config.yaml
num_hidden_layers: 10
hidden_size: 320
hidden_act: "relu"
init_std_qkv: 0.0289
lr_mult_up: 0.701
warmup_steps: 200
decay_shape: "linear"
final_lr_fraction: 0.0
max_seq_len: 256
doc_mask: false
max_steps: 8249
dataset: "wikipedia_en"
Each number is 200 + 20 x the weight over the matrix's rms, rounded and kept within 0 to 999. Layers, rows and columns count from 0.

# layer 7 attention value, 256x320, rms 0.0289, rows 178-191, columns 280-319
170,204,201,194,216,221,202,198,214,204,207,173,198,219,185,188,168,228,197,204,214,196,164,197,184,214,156,199,175,203,184,208,205,220,216,212,215,217,207,219
180,206,236,206,191,221,242,204,146,209,207,200,207,212,194,230,193,204,201,183,193,199,192,186,223,196,220,233,228,174,199,241,208,196,188,171,193,186,203,195
212,209,192,225,214,212,217,216,184,212,201,188,192,175,176,205,202,199,209,207,193,224,223,193,185,182,221,235,226,201,218,195,169,187,217,203,196,200,224,184
201,188,221,208,195,215,211,239,224,179,217,183,176,237,186,195,224,200,144,156,216,195,226,210,215,244,197,176,225,200,181,175,189,239,208,191,189,182,179,228
171,179,170,205,201,233,195,202,212,214,215,201,179,198,220,187,191,178,208,222,207,209,197,185,234,207,229,240,206,204,169,175,196,197,179,192,204,191,203,201
190,175,220,207,189,197,215,181,213,214,183,155,228,206,164,164,182,219,205,166,213,183,223,211,175,181,172,181,196,207,227,210,196,209,181,183,224,202,187,185
192,212,241,200,215,223,194,218,173,210,218,165,221,220,189,215,186,216,203,210,244,209,219,191,197,227,201,181,212,222,169,203,205,205,199,208,177,191,220,180
243,185,226,202,181,214,181,184,194,190,185,208,204,234,234,212,232,172,215,193,221,240,201,184,231,201,197,163,196,213,209,205,211,165,185,184,180,195,228,185
207,172,172,237,189,200,210,162,195,206,234,201,171,200,220,186,216,218,220,179,181,215,191,188,193,187,190,184,184,199,199,211,216,211,192,205,201,170,200,197
209,157,175,196,215,218,216,204,225,197,199,225,190,243,206,201,197,173,225,187,179,193,203,202,198,212,199,190,191,225,215,195,201,187,206,204,168,183,221,209
222,203,235,212,245,188,226,202,202,215,210,199,241,164,198,190,176,188,189,191,203,204,220,174,222,228,190,193,215,219,217,194,188,197,210,227,188,186,209,199
224,193,218,210,196,187,209,197,219,217,211,221,212,205,219,167,237,184,222,190,230,226,193,152,205,191,225,207,206,218,195,177,196,187,196,221,210,188,218,188
213,224,194,202,194,169,207,203,211,190,195,225,220,171,226,191,196,221,223,201,222,212,190,197,192,197,192,216,191,203,183,186,183,187,200,186,145,232,160,221
205,206,216,203,224,190,210,219,193,207,184,181,190,210,161,175,221,223,188,198,212,192,147,234,200,193,170,215,196,133,190,213,225,229,217,200,214,173,168,187
# layer 7 attention output (transposed), 256x320, rms 0.036, rows 178-191, columns 280-319
219,189,189,209,176,187,205,223,190,176,185,233,218,202,154,191,186,197,182,231,199,186,225,207,205,225,220,203,200,177,209,203,215,191,182,181,206,200,194,183
213,200,193,197,220,207,172,206,220,211,245,207,209,198,210,171,195,230,209,214,203,165,194,224,206,203,216,165,176,205,188,207,196,190,164,208,218,211,197,217
216,206,219,227,192,197,187,203,208,200,210,172,216,195,207,195,192,212,181,195,208,208,190,188,234,202,202,179,215,205,184,246,204,191,174,224,206,194,209,199
214,179,189,236,214,206,174,216,191,214,247,188,204,202,193,163,202,224,182,211,180,198,179,201,205,216,217,223,178,195,201,230,208,197,198,175,199,203,228,213
212,227,199,202,197,191,207,204,207,183,191,223,238,196,178,204,192,196,209,206,184,224,191,209,181,222,201,199,176,187,204,169,223,216,220,230,226,198,211,189
219,223,204,221,197,205,184,206,194,211,205,231,177,179,199,226,215,210,201,230,208,188,195,202,189,174,215,205,202,210,199,223,209,221,177,180,211,208,225,207
188,212,166,207,186,204,196,187,214,210,197,191,196,218,179,196,215,197,197,178,206,176,209,206,194,211,199,197,226,193,214,192,204,188,194,189,217,186,190,214
172,188,185,205,222,204,197,197,219,194,201,192,203,197,193,199,175,202,202,188,218,216,212,174,201,190,190,224,221,209,160,181,176,196,201,189,211,198,205,172
187,185,197,184,170,176,204,213,206,209,158,202,206,209,179,213,206,164,180,206,226,181,198,208,197,221,219,181,208,180,196,233,197,190,181,213,193,201,209,187
221,223,207,181,206,198,172,171,197,209,205,205,208,236,211,211,183,194,195,196,199,213,241,236,209,160,207,198,195,185,169,206,203,232,187,203,180,185,205,204
195,184,218,203,192,206,181,198,238,196,180,192,209,245,224,213,175,176,210,210,218,245,203,189,168,153,204,199,210,190,190,201,180,160,192,185,219,209,195,202
176,205,176,175,200,189,207,203,172,197,221,182,203,209,176,193,176,212,202,215,164,204,219,242,190,220,183,219,185,198,194,206,201,226,221,168,214,197,185,181
189,185,207,186,187,212,203,237,203,191,193,204,226,190,164,191,198,207,236,225,179,182,159,197,203,209,188,204,199,185,196,182,201,198,224,207,231,203,197,182
194,149,196,202,183,187,235,182,190,215,219,212,222,224,217,204,194,213,196,209,216,218,214,205,175,181,223,200,195,215,201,175,221,190,187,173,197,207,203,205
# layer 7 attention query, 256x320, rms 0.0288, rows 192-195, columns 280-319
179,248,219,243,204,192,125,174,201,241,221,221,192,215,195,184,182,172,207,198,215,203,194,188,208,168,185,162,217,212,211,204,206,203,241,200,198,207,215,220
206,173,195,210,193,176,181,213,230,190,208,213,188,189,186,176,197,234,229,198,228,187,214,186,191,161,199,173,175,188,196,179,203,209,180,206,207,230,207,205
202,205,212,217,206,217,207,210,217,191,199,185,224,192,194,211,196,205,195,209,192,222,194,210,208,178,207,191,175,172,204,201,156,220,166,204,196,224,248,190
234,208,142,207,225,238,193,196,227,192,217,226,198,225,172,173,194,223,190,199,221,236,201,189,210,195,197,201,194,210,171,245,150,198,171,207,167,200,241,193
# layer 7 attention key, 256x320, rms 0.029, rows 192-194, columns 280-319
223,224,199,208,186,218,190,192,184,184,190,225,192,195,214,212,223,206,225,259,186,186,139,176,191,167,172,175,207,208,216,205,179,219,208,213,185,221,201,211
187,172,194,192,212,207,212,245,208,188,228,209,164,196,213,192,188,185,211,202,189,176,190,221,174,196,193,206,141,257,189,176,217,205,204,218,222,194,182,164
224,220,195,166,220,239,225,206,225,230,208,186,218,200,186,199,218,174,207,205,192,196,218,243,205,200,218,195,186,226,202,206,208,158,184,165,197,187,220,175